config.yaml
d_model: 160
n_kv_head: 2
rope_base: 10000.0
rope_fraction: 1.0
init_std_o: 0.0124
beta1: 0.95
lr_head: 0.00948
schedule: "wsd"
batch_tokens: 32768
seq_len: 512
doc_mask: false
train_tokens: 131700000
Each number is 128 + 24 x the weight over the matrix's rms, rounded and kept within 0 to 255. Layers, rows and columns count from 0. Numbers have three digits each.

# v: layer 8 attention value, 128x160, rms 0.0652, rows 59-63, columns 0-159
# o: layer 8 attention output (transposed), 128x160, rms 0.109, rows 59-63, columns 0-159
# q: layer 8 attention query, 128x160, rms 0.0653, rows 64-101, columns 0-159
# k: layer 8 attention key, 128x160, rms 0.068, rows 64-100, columns 0-159
v59:117133122106140121156151139142127136140112125109133144123138121131137177110142118094081123119134147135134151154152126105163132150110104158164147113118163132132136138159155119114133141112133156131096128118152130139124102154112099125139141102134156166141100140104171111130133108130117145127117142091080063120142123137123136114112121110116155132155126124131132115133172130173145110114143129131133091122131144143100144115134057127132129146127170128100100127141171122102154089096139176
o59:107133091134161101135123149130123113118177117103116142141142127135096130123128127134147119114146107119123090135117115125148144113138120176123120125137134111080148107158134152148091100097130146174106109105138140125129130158076139155141174100110135159133114129130137156117124102141086161182150156100092106109174107133111132118130113145103124115151126115135121129144135117096125088098129132096086139108151133165155100134158148085124137129154147118163129105123113146122113146142090097
v60:148121129125130095123125120135142129126122137119122156127128115138102128117130174092143120125113128134141113127116100129107144083100143123129144118144104108116155130165152144135117119140116145133107131147103136123125189112149141108095164108143134072122138126122137080108137144180124156160147090114099101133155140094128087106097104104134168136112109160157142113119099160110095140126119123128104171108142087140137152103136140103140131154106114154125128153140136150132137104142147115
o60:143111143151138166118088105146090092126111128161132162134147130103150159135129156127097112117137146130134109122128153123160159088125116145144147128146155135177123127138125093102092124145112126156107107090114102161150128136137144130114140127121126131118147133149106114144092095160131127119088108144117110104120126155125125099140154120166137160163109150145115116141105136116129130139120123110186110138125143141135122133170124102094112132145128129143117112115093129164110124117143103
v61:163142125127103110138146106145123109141106117085135134151125106165124144129149097139166117141122138106120102176123159121168142129145134104106152082125118121148139143128119132140130119130156113140141150121143119085077122119165114128129103123108142103118080133113129177107117086153105133101146134121141159099108110106122142137099100102120132126137108115120161151141163098142144154124175144119078076138150102158102116131130127134123130137129119167121083124142174145131137116147129101
o61:097128105187128083110144116132139140152121119151136128138122154162153137121115160147126072136148149140159130110119111134085120144130141140183119137115098137109101148130144112126104133144092137106113128123156107090102138119094098106136117137129119148124098129102159161120087106166128155108114136120117112092109114115118109142106121127112154121131103162125130121143134126182117092113128144158133107118141100167140121101107159118135130140125171125115139116098136170128157138149160116
v62:109118142150142156129160146095100077139110145158129092130130145127106116089154158117152095132133104135119130132154111161132070102115149115141109137134131130104127123144109118145136165121133119142114139123128100103138077128103117139142147117119107130123123153109146096125108141140138142075131112131140123129103102128100102158157121157150078162142129121113151141126152125112114100123128124110119129098125143131168135111106126159113115146118171113075143134150097150137132110163165103
o62:119150153128135120145147128139088122133118147065104116142122118095101111122129122107078102139111143121134154118128114130138141166127142133131138110109130100124128132149126144166137099149147102131091144149154163142110171141175134115118135128163159112092118112127136135152130121180094154128156093100098149117068169119166123136132096155055129136124102100117155137101102180138151119113135145133151140133160150162134121149124119151148116088132156091128079120138107152161147097174148096
v63:151131099125176136136116111150143123131166106125089135100126152140110119114104099136118134126138145100154120104131132111100146152140152157110123120116126120146151137116114146153141129085145145098101141124133134123140099123133140117150165146132122110102113119121100106184145130153158122124082134110149154129110107141127104114103097180129151119159145102111191106085103125152150181135109097113126132119146098127119124099124166121126130160141114149136142143185085136172157151087139109
o63:160117123140096124142085130124126135113110121109132141107086140106125132147142110127118136127150110085136145091104134149116118117129170157112137148132116138072139167129143104108142128134131131144115142126136110126181100166097122110145134156122141176099126132141119133160119141131138127136117155114121168132127130115126137108137103166141110170123132158108149125133127138107146157122108121131149116137150122115137103119118141139106101147122106111085071130163119093102114124149106140
q64:119122124129118138142111124127132115104115115121097119138128122131119131107141125137130141135103126159109131150137138111144115105126099129130135127123125126097117153081129131142104121125129118130149131129149134126114137154143127130104122122131092123118136152146101128096153099126125147127183099139116174120110146096112125105155132155136127141154140142166142161117166105139127132122114121127140119114107117168137153129139113120117129112169119126128148137131127125116102108105104137
k64:131140130108154147143147140139130127169110125118170141112150147134106122135118130104146101140104138143153126130104106119115152131116128138133144121154129136125124113135166138100140132135090106140127110105172126129148138142120144096078135095136138105138153117144163154111098119144142138138105118135147167118085115122110152121141116123148127110134124136143139115156131112132148136169177146124150151117138149098161125143118132112129137128122123105146082146125139151126110135152137111
q65:124119136113132145136120120115112136112114119126115104092121120133104126106147143113143113125118144143121144122128129139171132119133123100143131130129176156101096141112117145118107125124118124140122174113148122156107139164112149135105106123134104088102149130144122124120130116138136118129127138121111158122128127128126140127155144125123149129147138120159131141125123087141121133143129138143124123132114131152153130118149132145138135115141126138142149139141184146125121126149103134
k65:117160121090143141137140134120141125136114121109101127132148133125131107129142132129142138132135131133108147155145142129112110120122133114119157142142093127132108124121139112132114105131123124114108124091121109146107112108133132116121122099133132112122154107166119142126128096140146156129145125133141136133119121129127120141132143148135141110154125106115137109117133137115123128145143147137134149123130121117136127118116091134124155158110153124121121112121147135119142112144129102
q66:145125136120119145136144142145156130122159147114145134110119124119097128158124158135162124132173118095168112126137132134145107139138148101129130156135131129130139124126113140125140126107122139144090151151116115131145108139123131136124129137105134128106148125126134135155115149170101139166109115128133096122120102157129144131122122094117132102134116123096158136129107129098129103133158129125113147128147129139143089093100139116128122145113127103122122137145126145121116153147132110
k66:125122141150139093097125129114130122123142110157115148154114136127149141110131118132119170106114136124124126127128128175134104149121132119130115119126116134136171122126133112144129112133144123136133154165123145136113128107121125131147141127173135128147102175109103099113152140135137120106126174090098133125139158091147115131087102097146107162099128108130103151106138130128134119104110108144110089120095090145106112146155152141124107122121100131127148125126107121123144145131124118
q67:112148150129114132127122122111139136152153122118116115108123118127102146114140158145147108130160112133143149126117145138134130120112144107158133087131124140104128118134115114087138113141104119132139144110140145131129102130120150144125145144144129097147115126125125127110113122133129122128117141118146096124130150128136112133122159135113131103115151130138124125151090121152130112117172137123078151145123147138160080150110152124117106123089132101144120114125136095122095147133139097
k67:138099115162105100137137113149117116097129114158118124132111099125149111122148117097149131118085135138122125102127128147104126148125106142122102162102119135120170138145104141103095111108122150126127135115159134137135145143131147110145126129143113120136140189122117103126114132148129129126120146119110128118156150100115097150100104125134129139105116116154104148120164121143109153110119121148115123103146114109100141161171137163115123113111130139133133120119099127114130141112130128
q68:111101126140136115113134110145166111143136155107197133118134119107121144094109125114126127110112154122138144135111124129177138156133148105115117121150110121142095128133117127145146143121129163142138127137115143160160163109115094105149102113126094125126146147076099097121130117149116126134136091158125126112111108123140133129148144135125159104148111132107126147149152123129134130109152129129102147164117134159170145148150130139146104140165141125137131143119117128121115120143116093
k68:134123108126131146111156148123115136094118143108131121141168176156125150150133119185084117146131110131122140140170113124135164138119134123079129093144140134122127126144117103167147143122170124160108131137112142113093088115078106138101151106098187158128122115114146121129118158093140111098126127118122108137123123102131144115112094162136129123144153150131129110175132121083098093158123128126151138118105150146121151139143124136123133142144126127084097091114127144146174121136151169
q69:097106150154136112103131155181086100118098127128130131097159085102147154154108129127125125124133135107155118134153150145098139131119129119123121116183121097159149142143122085104132148099142155104115106139138133164143133172117126127151142122098141161126103118134107136176114135153124152125119169110114096121132156157132123093167142116126123150111127129138138128151093116113078133132157139125120092160108128128101093120128164127131089165110137117108112091133125106128145156116125130
k69:138113120147132098114132136110114149086145124118148150123121101147110154126128137123091113120115123105126124127142133121169128099135165142126112110103140141171145133143145134145140113109105147123117171134099123140144132118127098134121121129098134136131117120086142121115119159110088087135140113161150109130126129148152114118153133131129113140109142142148137119162113141084100122125142113154074114123093138142150100137106149153110152141129112137122131111121137113144153122124109136
q70:143122143115139179139132140094189141132118154134150177158154151130103138075159129108131135086105148107123141146115112115159131132162129084135123134129105145137117112118109133114123111136115125147118144139117143108123084118128096103144114160114148129143144140104126132130121128127104136110124109129124111107088124143148117135162155155143144135092115134103133137144144128142185103159126137126126187124114125143116138144129155141131139106169121103105122135168119154145119115144157132
k70:102143105153154120144118126079112139142140167095150127133166116103177131154119126127114088152120109129133165141124129124128108142117128116150154104086145154118131140157127118109139161150150159135150120117117121131110126144101107118111129118150096121130150105113149083147083120097146130141150117174144098143110118116128120116102132152136107112153124174122109111159157149115152124127149120120167135125123165149146125122126132126148139142172137104151127105110128129135150150118131136
q71:115100110118114144161132132115084120132113157135166135130147121112147138125133109132105093112095096108128124120133101138124102117141114114147130128141136114103133107141119135123150126137153132141169121132094122124123140115133104111117108128129098118101142140149096141090150113150105128115156112109147165132140128129131116117095104110151156171168120143154148141110156086096123164091132137099179135087145123165126154145146080142168104135163112148154111111115091145139151128108096160
k71:118096123126123131115136127153114116099134119146138090123154125131127144138111123148111128151130152112078141146137119108138145164129117127108114156154125119136102106092150067173117132141181107149105098153126145093123118115148158140120145139147186130107123108137129108170163138113131131124135096085127133118144164128096123137137142121107160132148156144111134123125127104134134149176127161153159119167133092168122163077129113088128135138138119107106107129118139146135121117114164153
q72:125113121134111148127136119174138120157156098107104110134122110108126092154136138138149124134138066122118112122139127119090139130121108122116136115123142159136130136121147122101130110130146088110121169122148105122113144119144168134088141152123169111133136109143142163110117136131109126141112127116160137151164157092104141121093116123143120117149113121147158144136103124147113123084137127104162126118139121113163122097112110129125114138098140120148181133145150112132140146089134123
k72:102131127140100086118110112110132110142103112145114149147109147138152107149167142108150129138129135101087139111124161142135088126096127112156126118125092176095123116131095126128115141155135138148110135122120106079130163102098136111130139132162111110080106127123122150108126118115136107123121142134110137139161178144139111102087145155113145114107136129126120146097137141133136146086139102163117114119135141162136107120131138157122120098080155127136128125110131124113138112140145139
q73:079128147107118136108095117125122099105117137130137145138129137122160148202131134137113119092123127085112088071099123124145110125143144166172140112151121141166147149159137132138127138143121138147122141124096141189147119095142094152122132139094153139111143091156083112127112119132111122112099126129107127120127153155126143108158082106126117153116107114139137098117131141119120101134110103149115123140112145148129140136153106177125108145152118094159126134116126128116159116113131094
k73:143120189116141111105150158150139138075127179162143141119119122128099160116066077186134103109137141131110116113152168109142158157132155096135127082127125099168149114141135127143124191107133123157115164140107148105128100111115126109179133132120143120143120132118161100175128127104148114146142120129115082095110126177176178111125166152164110131092130165074138108115124107128100093159108126120131121151122136139159117164128126141111129151154138121106094078137130143153139111127128166
q74:148080092123127103147117145127132139156173126091154106131088128146113106144147106164115133152150115149138142157134104166115110129107133093141146129113139169087138133140135125120119147155131123135100148127152127098109168115110122125126125168133109122162153144142098114110135149100097126159141122167135145174105145117117148144102102116115117119085123128150145123114147093141128132130106142123148082079117089125151155161127116152139151141115161135133105146128155104133139134135109110
k74:135141099138117142127160123111151173120101117136101164131145079121140148114134126124121128116106189135116157083120119124111137139094118162067111134141117123144132142088112138134129131121164144117133124159124119131124133122177142132153148110136168147121121150129161160094130133126150167112123167099083131091122137076141133117123100079139126132125145129177119141128122118109111127101141105139101095160143129077125121138120123116129126090086130105118118127128112163127099145096110120
q75:157150118140099096097125120106156136130136126169109158138102109163149118124113156099155164137090116153101158166152111116121116095094126103136111119047159145126117100145125137102119113113122116121105116091154129108114091133135090129151177120120104130154105127139165125144150103127180105156132138141141114137148123097123128135138110174135119093115159152160087119136168125150133123146149130169103114103129106110125122129072121126150143116142183112122138150139124150127133151142135148
k75:158107128146122115113112110115119137153164102133124135114123108130119125107141103129131138122159113119145144107125153121124145121128123147121157158137117130148132123120141144134153120109082160089121155105156152088118149162113143113173094108174148143117134135102115122097133149106143119128132104111162144150146106120116134118167141148118127110143117140123133140166138110120154126132111129142104126116125134114125125160111130083142141164101166095126105132136109098132052142161140124
q76:159184098118124144130139082138142110117187115107141151120140152142131127110102154125155115159155117111110128177126142108143146077156145098137176132127103131140111156081079127094125131108092167134126105096136133098126115107124143095137142123085150136136115078130118130146132128111131161132112138157135090113144131150099122107141154140114168109139153111122122129130142116141138099150149117116150188102118138137127132160083145102139142070096134158106123119122100132147130138133146099
k76:137128156133091136156121150124142135135085112129106164150135159144134106112131094074120142145129154140160124135160086158167135126089112128155130089075113167140135131164128141136136111136136139110131150095123147100168146143120112132127131137088082091116166117125118162132126153095134069175114105155122149132102142128140136132107110163100096115156143102131129141132148139176105138143121080124104151092109166104111117159150111155112120132075168169140166155125121111099120151120140110
q77:116130070115155159127131141121110121110112107162128112129132097111105147161105152126121086134161128096137138137139141106137090110106141109104103132128140069100190067118084150144125081137113117159127095094131131116141122139152100141079125070130123134098104172159172151122119133121112122120156105118148156091093090153098129112189156110134145109134121133188103093141150148110124154116162080107142118102112133118123130099145140113115142076150090114148112081151112154152104106180091156
k77:093151123169115134158144133111133119156097138094114118115167105112153115121119099094137084114120145111103130104127085126146111152164122133121145153125146108128110107094166138123118136161172125146150092171116131148162195154128153106137087117151116143087168105129117150174152118148113145159142123148151157132137132117103107176147140118160121159145148135115121154158119152144120191140131116141131105140149112101120146082148099133132130121148166126194160124124116132123128118135151111
q78:113117112147110135132101098119152110164154109140112157154118128121150118104127164188120117150130147142102117128097124115124106122120112119172103139176113120132150131106136145131128126162135117101134135118147113112121123154109120126086134144130124123144131106111150164123116114159135143128151095082110157150086137154126130122150130149126126113155088111183141127153105120162169159134144139118146140145108120087135125141127146182124122115124126158110129132133134117171096131143131143
k78:116128106129139081136147160135127117132131134109123121122142094124132142118125144131131151094139120156132051116129107133167104126158112119123157122130134104099184127141142124134165155107122099170147130114141132139092162144150122090096113142135110101100113137182115100153124123118127122120145162109155119112152098116142180119150129102120181114137129110137173108116150110154131117100150123133133120144136107156096130141114064132098117127135127107092146148135141152104113136129107104
q79:177151114131121162113098105151152152163140162113076140168140139119107098150099131151162155125135115076129138087105159145121120102134123116131105167144088104168122183118085136131093127076146100127141110117103097112119131167131147081115114129080150150135124114138140127135155094090137138114124137085119149113129157094139153093143128136091110120123096138139158160134117140163135110174120127116158138111149107144141132108087121121092127138147163103045125137128189142138171114100144123
k79:150129156131101151159125126120119143166148130133125118130105185135106140115149124081119144155145147109096171090101189139120137094094114103108150096126106147103127163123117130142094158115138151152127123106161166094108105099085138110128111148120098160142136143103113127104104139138104196085138170165125122128155164080131097149077109166124118125122166073136131126115126117149121111152092125099139181106114118138133139143125149109126123088113165108164145137131128147131124134171091096
q80:132135111153135110129110117146144120117132125104116077131157139168134125161131131143094147111125105109097117079141132119090147093122158134121155133184111131165133137160104111160128113120156140124134128143106177108104092116176142096137149091166118130111134123139126146156107123105117128106101119127151140084137111095122152126157135120167103163154114134121138153140108159165131148139126153118136128121120112125124132136146151090151123131162127141143126147079123133127145143118181100
k80:113128079123120163126110109116141109138131132144154139121144127104160106117125114108170095131098113120141157117110135123139096135137140159164158164134140170105128126124150140146140161111082133119144128113123112155084117115125127129125130127107096095108110127201079107116095121140125176155122128114136091090134122151154127161123095163107120124134061104139127138107138185073108157114083125101161111097134187115151151123135131111111142125079153113129137138106128123143161122120123125
q81:109133125153123125126142142114112134115101106117107111108154157146103106140144114187093137102148110106123136143109144133129122112145163110123101158142090166108122171145110149104102106138126066110110138089134130151152164154092133143084153155111128106117132117125172136179106131125150149152116093099148135134124146148103103117176158107130138106176107124099122106136132118142117113168136102162152138088128145152134107102112153099077100126133140095146141102140148112096135092125115120
k81:118139117069140122147148097148142124137159129119135123128153097112138111124149081058183123157114126150156110102109131152128104140121139102129125114121133115137143164173132144106141119116118140149069090142106086117108152122104139154122129153148101097134135156116082127127117120107133117141112143168113157105106156099135146148068108109140096140145143136185169151110130151130143120116131141097133126116120141121121111099163102158153114125103157157136141115093134121138141096130161134
q82:147165139102142184142122105132115171141126122081131140121137134108109115109115130134162120113141153111132149092142191147127131140116140135135148117139093111127100148125121121146108124109136133108130095113147152106125147156132133149145127169137116137127108138117162125134140108119144169123129116161138117136157159147157125129068131144087106103143133150103109176139125155129142137119110108089163104127149153118125119083103113081141097113081099142117139115125101127126120096136133118
k82:157119140150099149112143083139145133173136084114130096136123190145119117123109141105181160171132111080132132128056158149128163082119113108131103119164118146104100141118123163119100145119117133112106154120098154117140140178113151122110150153095127123141175075112115151096110112064126161144082151131110210127145165104084133112082139138093130083148129096138142142171101163148137098151157182097128142116167151085152140059132135103136139128127148135143111137120119114084137115163139092
q83:143138100147130094123149116147141134156109118157129149151126090106111146151149139123150128118129143100155101129106101126155110139099098154102137147121177113111146111124166111151116129145105114134083122102161149134127176131137111102121147045133157125114141135139141159104162131147090130149126147129126130150093119122121142154157136128151179100134084135125134134143123142117139130119183108151066087116120098118130149117089132113143147136123167112143150106154107124145113128117106135
k83:136154126116132115133116142142128150138148116146103137104115123153102126128117161161121133148154136158132156167135153094130149115150158128132132114119103120125136151124105113091136096150158090105147091117139113124149125111119138152141075154175113116093129148123087143139111125102114167154106133154141112115133157123142125091152158132122092122161112098095094168124113150141129151117105098117149154112112132117128121088111187140131148093109115099167145094144112150127060098147149171
q84:106146102161163120121122112139151121135129097096139141140163152133179151170119126116111135143148089114113099139099141153148122161118097142092132128158114100145164134121138119140114150119123145131121120127162114173109178131162156095073131120100108147112139118130145119113144162123128146115132107139147135162159184083117156146095135164102141147193106142141166130115126110147103148115132117115118125125130105166128135116174130101104143130159078153109119149106145104143133155124142125
k84:121105101117129137124125128147123120154139108126157135121105131119124116113138094083170154124099146113112126128156111148130113118129165123107131119158101162124147174138124125172141096101119099137136119127133135132138093088148111105105113107101135118139132148129128149061122111141092136102120112113142139132120134110145130121182142130119150161107095120143102149108108113128121135090115141134153159082184103125099156115113133157118125130097130142137168167140095114106137104095119110
q85:112121148128099128151101133095119106111102154156121140102069119163172120133103154119122144102110166136116115159140105106125153118125119132150154122137098126137129131135144123108098141155121175128142163126127098154164144119123101098133124156150112123112104119094120142111142099135096107115171123124087105112163134113146133110165133138132111154110138101146170133143098145122136096111161089111083174149104135136088079152106139152128136116174102112147105104139102151183137136135150134
k85:154144077132130137122147136126145144136140140135137156147123144098072152138115158130150145126114104137133115127141143148112094160129131112172119129134129102117130131095157127093113138148144150102145066082126156132166063111141151115113116140120127118146125137140146151196130151119143153154075122109156116131131165118119147143157153134174138125188106139124116118128138090154116153158142140086150093140107126117165147112090114130147144133094127132106159136138150105110126163115110118
q86:136114101150091103138132152129116134145109111156115141108097122129149145144117097142138134152141102133171122123148125151087141096113134160107110069147136117091170137133137120092159126151112112120144148145103137131129131158157140138101154150133148126109101115141115139103126153134150131093118172110136137130117137141127105143147096123127140116132148129148149124132167113141116158114147143094139111095108146129102143120115136091150122138069136122084104143124118087118145168113121131
k86:160129136109122107080127087188129105078156123156123111132091136108150108123126133112097161145121113103116095105111154156149127111110147132130087124116112136112152136108115112125125131107145136151104151155116125082145170144114117142160082160123131133118129102152121130124162091095131119131128135126147132121147154157166147145130131129107104130091141125125089131098116115141128143100135115138111132150142123142117113114141135131116149122151134109099098146136102144144186129130107153
q87:101160112138121130117141101115149131116153132144139136129172100183152135157150117130121147131156115111111157085102120131109086122147122094177132112146128099106116144138121109116154178110112145140131118138121137146119092136095095113173135129104113136129119103121087120112107106116149117142116141109143118117126117119145126106140111138136125130157142082099145107104141153159122112160082134105120096125145117129175103113104126103146108149135133168165107112099118117113119121132109098
k87:148142149159115140120166092140113087123132111078128108106119177167136095140085136112129111124117103127124129093155122157100134131154150128130126116126154149101092124145099108123105112134116146160116154108124137121127123090120154142120144162113142136128134128151108170118161125104135128113110118120104133160149111127116115071094135119117103120164113149137120106146151113152117112138153149113104131113136128090180138149150129135172106134162179123130152149124132105089124123133130127
q88:137142119150157134122139150157151107130109104104165075123150135097172137183101139154126108137099143145161169104099112148123138173109166143157145139132122137117113108108121115129112139100147112141153119114118072141081120140124102104126097125154135129115102153164142170119124191111115134113113164130116125106132136153141142189141148134118152098137114136136122141093138146150144187125148171122125134159111108153130134100119098123128108169130114117104110129101144132124132134107137132
k88:163137099133155118164091148109106123149126133136123144093110151120140098121159109124126152124139155130146098121162122106158141117138098157155140080128124138073117134188136127151134144131107139107117144151152149136167183080121134127128112172132138114144168131118107145101118108176147148102134154135134139130133124114142104114153148094117108154098113144145137153125131142115151119123127155167117125104134158090117122149131144142124146140101119120145145107153130134166136145126087145
q89:132098108157158157140136124141148147097151146172147116148071124110117138118103158117131172129165162106098149196069131170151133118142091134087131133133168084113172098100124130141126129105141132123171128141150142115160106112132147112114110154122124123162144153117122129123158121141100139121153127103113143113124126144137145135151162145149161095135168139134144116114126106119128111124157088140096125107123122158100111159135134117078122104133175129131113128136107113103106109158141140
k89:134165144133121144151118108172133106163120145112097109176163120105160113128103122151127116121170138133132103117156145129114117127168115109116099166129135077130145128084157168107106122171148126153144107135100159118123173152108167139088130104138119146103098142125136177125125131137146144135106141129138186114125149122129153132131117120144105122175127145090138138072151119114134166129144126100155122109088127089135137109098112130129125117137106125139176131107113107116127148139130137
q90:159142131161131113101164112123120151131124108158123112094140103132157121141121183127137146154116128107167155155133125133100162154142121125130152105140160129155133099111118088140130112096120122113080092133145141154131163175119157144141148093131113152085114153111173150149127148144131159138156134153147138115143146146086145091104159114153116146131122132097130127152117123132148147154138110136133103143123132155151125098133170102123156095135151165140145128108165139133119125104130113
k90:123121157132138154137121116092124163144147114125123172129114131167083076136128145094101146122123124134077100135132095086124134163122133091144088156126108134136125145138140125121118128107124139120118111129157104117134134102150126148143129117125098123133133140139097144114135111118121107141119139161102108148112132128122124115149153107101132156118100129094145109104110179074126107145124118127105106138166085123157139108118124179128140154174165115109151116127133129128115144151119094
q91:120112122154114137132110111132107146134145125140133143124133139107106149157098129128103119111142109153116138124123109154109101128138119121127150139136131173145182132116094137148111146128133113136116127102139109120109147096112158118126084154173116135159108107133149133113108146162123112120153151157114149116148112100141136138075138136141115115129168155132122123088156086134104137133136150111136139130153087129147130152106155131154163122086096111124140148189182132156141101144136129
k91:111118148119108140119143132089125122127131103097085163149145132132122155125120116158142078124119132143152129093156136134107156162148126156093093131129119142102134170112126119140129119133141140148147147150113177148158167136115124117126118117103137138099151108089164143115124128145104103134114095140116122143145117149166143171143105113091120125128125094160134129156119144107137139131118092137115101145162136116098142148135071100124139129157135138135145087122091083137150103144142133
q92:113139148105167164123119131107127096118112144114101119146129160131113152135101124179074121149112150133097126115080126155125117108166124124141099109130145146158093125200136155159119108131108108115136184098158112164135120130066087126148137128097134160164140086109129122132144129125151148107125124157114099125139164131111113092116078139129107153096184094142110106162131096131119135141121126162111138118112129144132147141103133153157145122077169124115124107139164132128100121125081074
k92:142156107118130109169192077122138087119097125115126117113115148161118129114097121125130084135102138155100166135120153123116135140118138141140101092160126145117157109143104143108117123137086131175141099100142088075141086148139136137115114135113127124101127131127172114145106103136138094143143113151133150120145105119114176144101104145146115108125126151119124124143110121130114102145122149092105125156101126147141080142146145126121127149139125135103104085146121145123137115154125121
q93:136162135133143187115110132120118103164147130098104117107138151123125151188164128080154124111163162098129117085091139142120148067105128125144161132128156148137148107113123151131102147089128147178120101108109134148124178131160105175088159128165124132150116123136102138134086111123125142137105146111086139091089139109133155147163139135144109078130111125095094099121111116133126093098119126158124164124149150124145085097156148137116105141095138119103109112124121133113123127146159167
k93:154135134168113136114160146140134127140099119174113147117142110106106176103174146169120105096139146142131133168146140143149083142135109111162138142104186106102144123143121097112154099107157116123157152096190131146160122137160130057166140139165110110141085142146153128179109113118157115145120169091098101141140153117175112104120117114184121137092115143137138131150142122154111140156133176154091139090142077111127108149119134144119103112158151125139123137186143118123105105108149095
q94:127113113158121120139137152131124097066145128105072112123123157146143126145102124146141138140153099146101129160125105119138140099156112133117134170147113156106141108108120136092132142104085129130127105122172176115150132112103142129121097133127131139109164100144098143127116164135116153139137106139136133078129116109148130117135153127110136106105147109139108136160153126130121069169103116145119063126140138155118138136155092060095119107155152160143106138137155122109114189121128156
k94:147118129124124093134180114116085128153098099115150159152116149110157111097110144085091126130137091145117122138104107146080091136113112155122145129098115114120127119117112133098155092100132097134085128132079074150105128135117127110133137149128103117091100146135120086107106103121096107099142159129136126110156118144147132118140100103146139137111093124135127097110129111141148142120140123168127158132131136118112095119095137156145130088175115113115191143106126107144135089132131101
q95:124094123163118167165114134174147126132106100159114171141151079151099102116154103137116141120178181159127120154103163119137149096124109126133101136141099100109092175120135150112115102111140110116143117124141094139104135111180156155137109141144153139155142124113129118132133125176122136135164072151139118075141129118155105093159127093091109110134112119086122125134123150119112107125111113158144114127140114138116136094123161126130110145164111094096155111106097099112149146141138200
k95:115141098135161122120074121121161122144156159112150121110142122103153098120116162059129136175130099142174157142132112126147086135113156090090121135111124130122130134127106122151115106118149128196141072113130142164113122167120149112142131128130101090148121123167103122139119106141159096106128127097118143166148186130112148134123109148144157157177137167157148119126111132110120134094177148107132151127098143100120125098116130099135131095105125094111141159121119121162106119100148105
q96:107126124171105086129127119150124153096138127140151125137156130108106128150117125141134129145129136136133120129128144107116101136098126132121147143156112119113130142137146109131138125117142131101123106135147159143149118118153127115144146134105107129134130121110129152160102139124117124137115138117145094113158142147122126109112134112123087133126135115116125132178106165103117111158119132126128130176144120132112106112131109131132152103136128137145122129140117132119115103132126121
k96:157137127103137106118131130116134126116148132122115093125145148160120149124137127128134135121118103107115140139144131132127131121154106134105130164130139128137152113099129167149131145100124117109139133126128131110122103144119117171117123147126133134119143151143153120117169141115099142132145122155116141108116137137142122113133128170102133135131129152159144125125152136157115135137113114143094125124131131143126154131125155128139127126136163121106119114131109134120103128139157150
q97:105110096165160102125139126145112110119118141140145110114161135118137131131132126129126136123111111126123142141139099153113169129144122136105140123141129139137156137114147125153112128129125131128125090134153152129134140143115103134138096121139122127151105122134105107151139099111132131098152166118132103105144143096149138131142181165115131154118121143158093121135158118124127134160114144153118120161141122132112141111137155143135150118148137146116128099117124121142128121133136141
k97:108141169134142130134147133119162142140095131128131125132138124147072163115153143116121116141140144131112135129125168119147122127129164096116120116137146130128103125127140132137128112097103126147109128086119128123130119109151123108128154094126159142158116119121179128134151143131122117117122121135120137136117086146091146110160142150124125114119119125111098121149106146098114112137156150125125137108143129138164097124138111095099138133132119122145130130103134122134141113160109116
q98:134151138095101159126127102092121143160150140126118090127114129131140130095128161132160095139141126135124174120123117143170130109139149105156132108134136157090126135112105127107128134126105136151174162119125116128120111128130150127130124132146111109128130147147111140085126112136123132121144120116141136118109131102152130146146145119111155115137147123161139146112142101141154132117173126119123149120120135117163131158124138147125129126121131134137140143111133133123104148147119130
k98:131144118107117144134123123127111127143129124136136142117149154118158115164090091105133133119121130157117128134130119141092115140110081127120105130136100123082101096129163120137142123157159112146117125129134120125120133108137124098127122148126102115120159120162117125142117132124157159127140113096121140109109139104119130102114116089137159117139135116118150122105130139113141106130118130119145127139139130111135147105137125148125154112113117110170146170144144130122121121126121107
q99:113132118148131112143100119102103136113132118146120143134111155162126122118137139110125111131125124152125125123109123124132141122130117154136147120096152141093121116160152141106125108165149124125150129085130120110110122105139140128104137124145132114129138109123137140102149124113126114132114123154121147144136114123102131137084109120118117123132108132148097129114097139151120122113093120132140141110133133134127151159138094123137148106121126149141144141101141123153168105107132165
k99:133132114090133131121101112135128132145117108120135153114132126102126141152149104124167141141112125128143121120110144139103129145110127130136152140141122116119121149137116124127141095135128115139127107133127111138117114134127135121138147119119113085140097136121107129117106087138154145142107160098146134123106175122134136145137116105155145130144108113135144130108119152146132151111119109123108129113116150109154117091140102122144119147083127099164113155141126161133144146100136099
q100:115135134142108112115120147123146129150106126161126136133130111093089132093130145122114124146119147152158143162127138125137109173114122088148144122143127122107128144123102111120112120110132141106110145093127103158109088164125151117150147160098114125139114125120155154135132128133144152133136123101152105136120139163114122109156162119147111134108133121156155148140100118165102138145165137120102124119107118114155138135130159117114121140107134116107141104146109118126126125124144124
k100:111161147129138140139124113101126108101139154147128118107137145135123118096109113114151138132135139150136112140099133134125128076112125131127112143132117179150100102154130100144127162140121145147110151095162101122108114098153111121124129148133126145124145099151119100134128144146138125123127130134109116118124116120130119125130108148097139116117128087123106142152127124131147115129142098135142122134116128143128105132118099124097136120140144148108110140124142143107100117168131122
q101:151136123139135118132123120128175135132162132125122122123129154127105140122095150126144133146168097121158174160136133146112139147119149097119133143104126142114149119107114116121135115105118101139119122137164130092114091114116149114114104109151104132158148126095160129134128128143096120141136119147126106101130152127126108147099161159095117094122151117142114110130088133118153110136121117120108150142155134138121098133103154115127130115107119133115139126139145104144106144148162120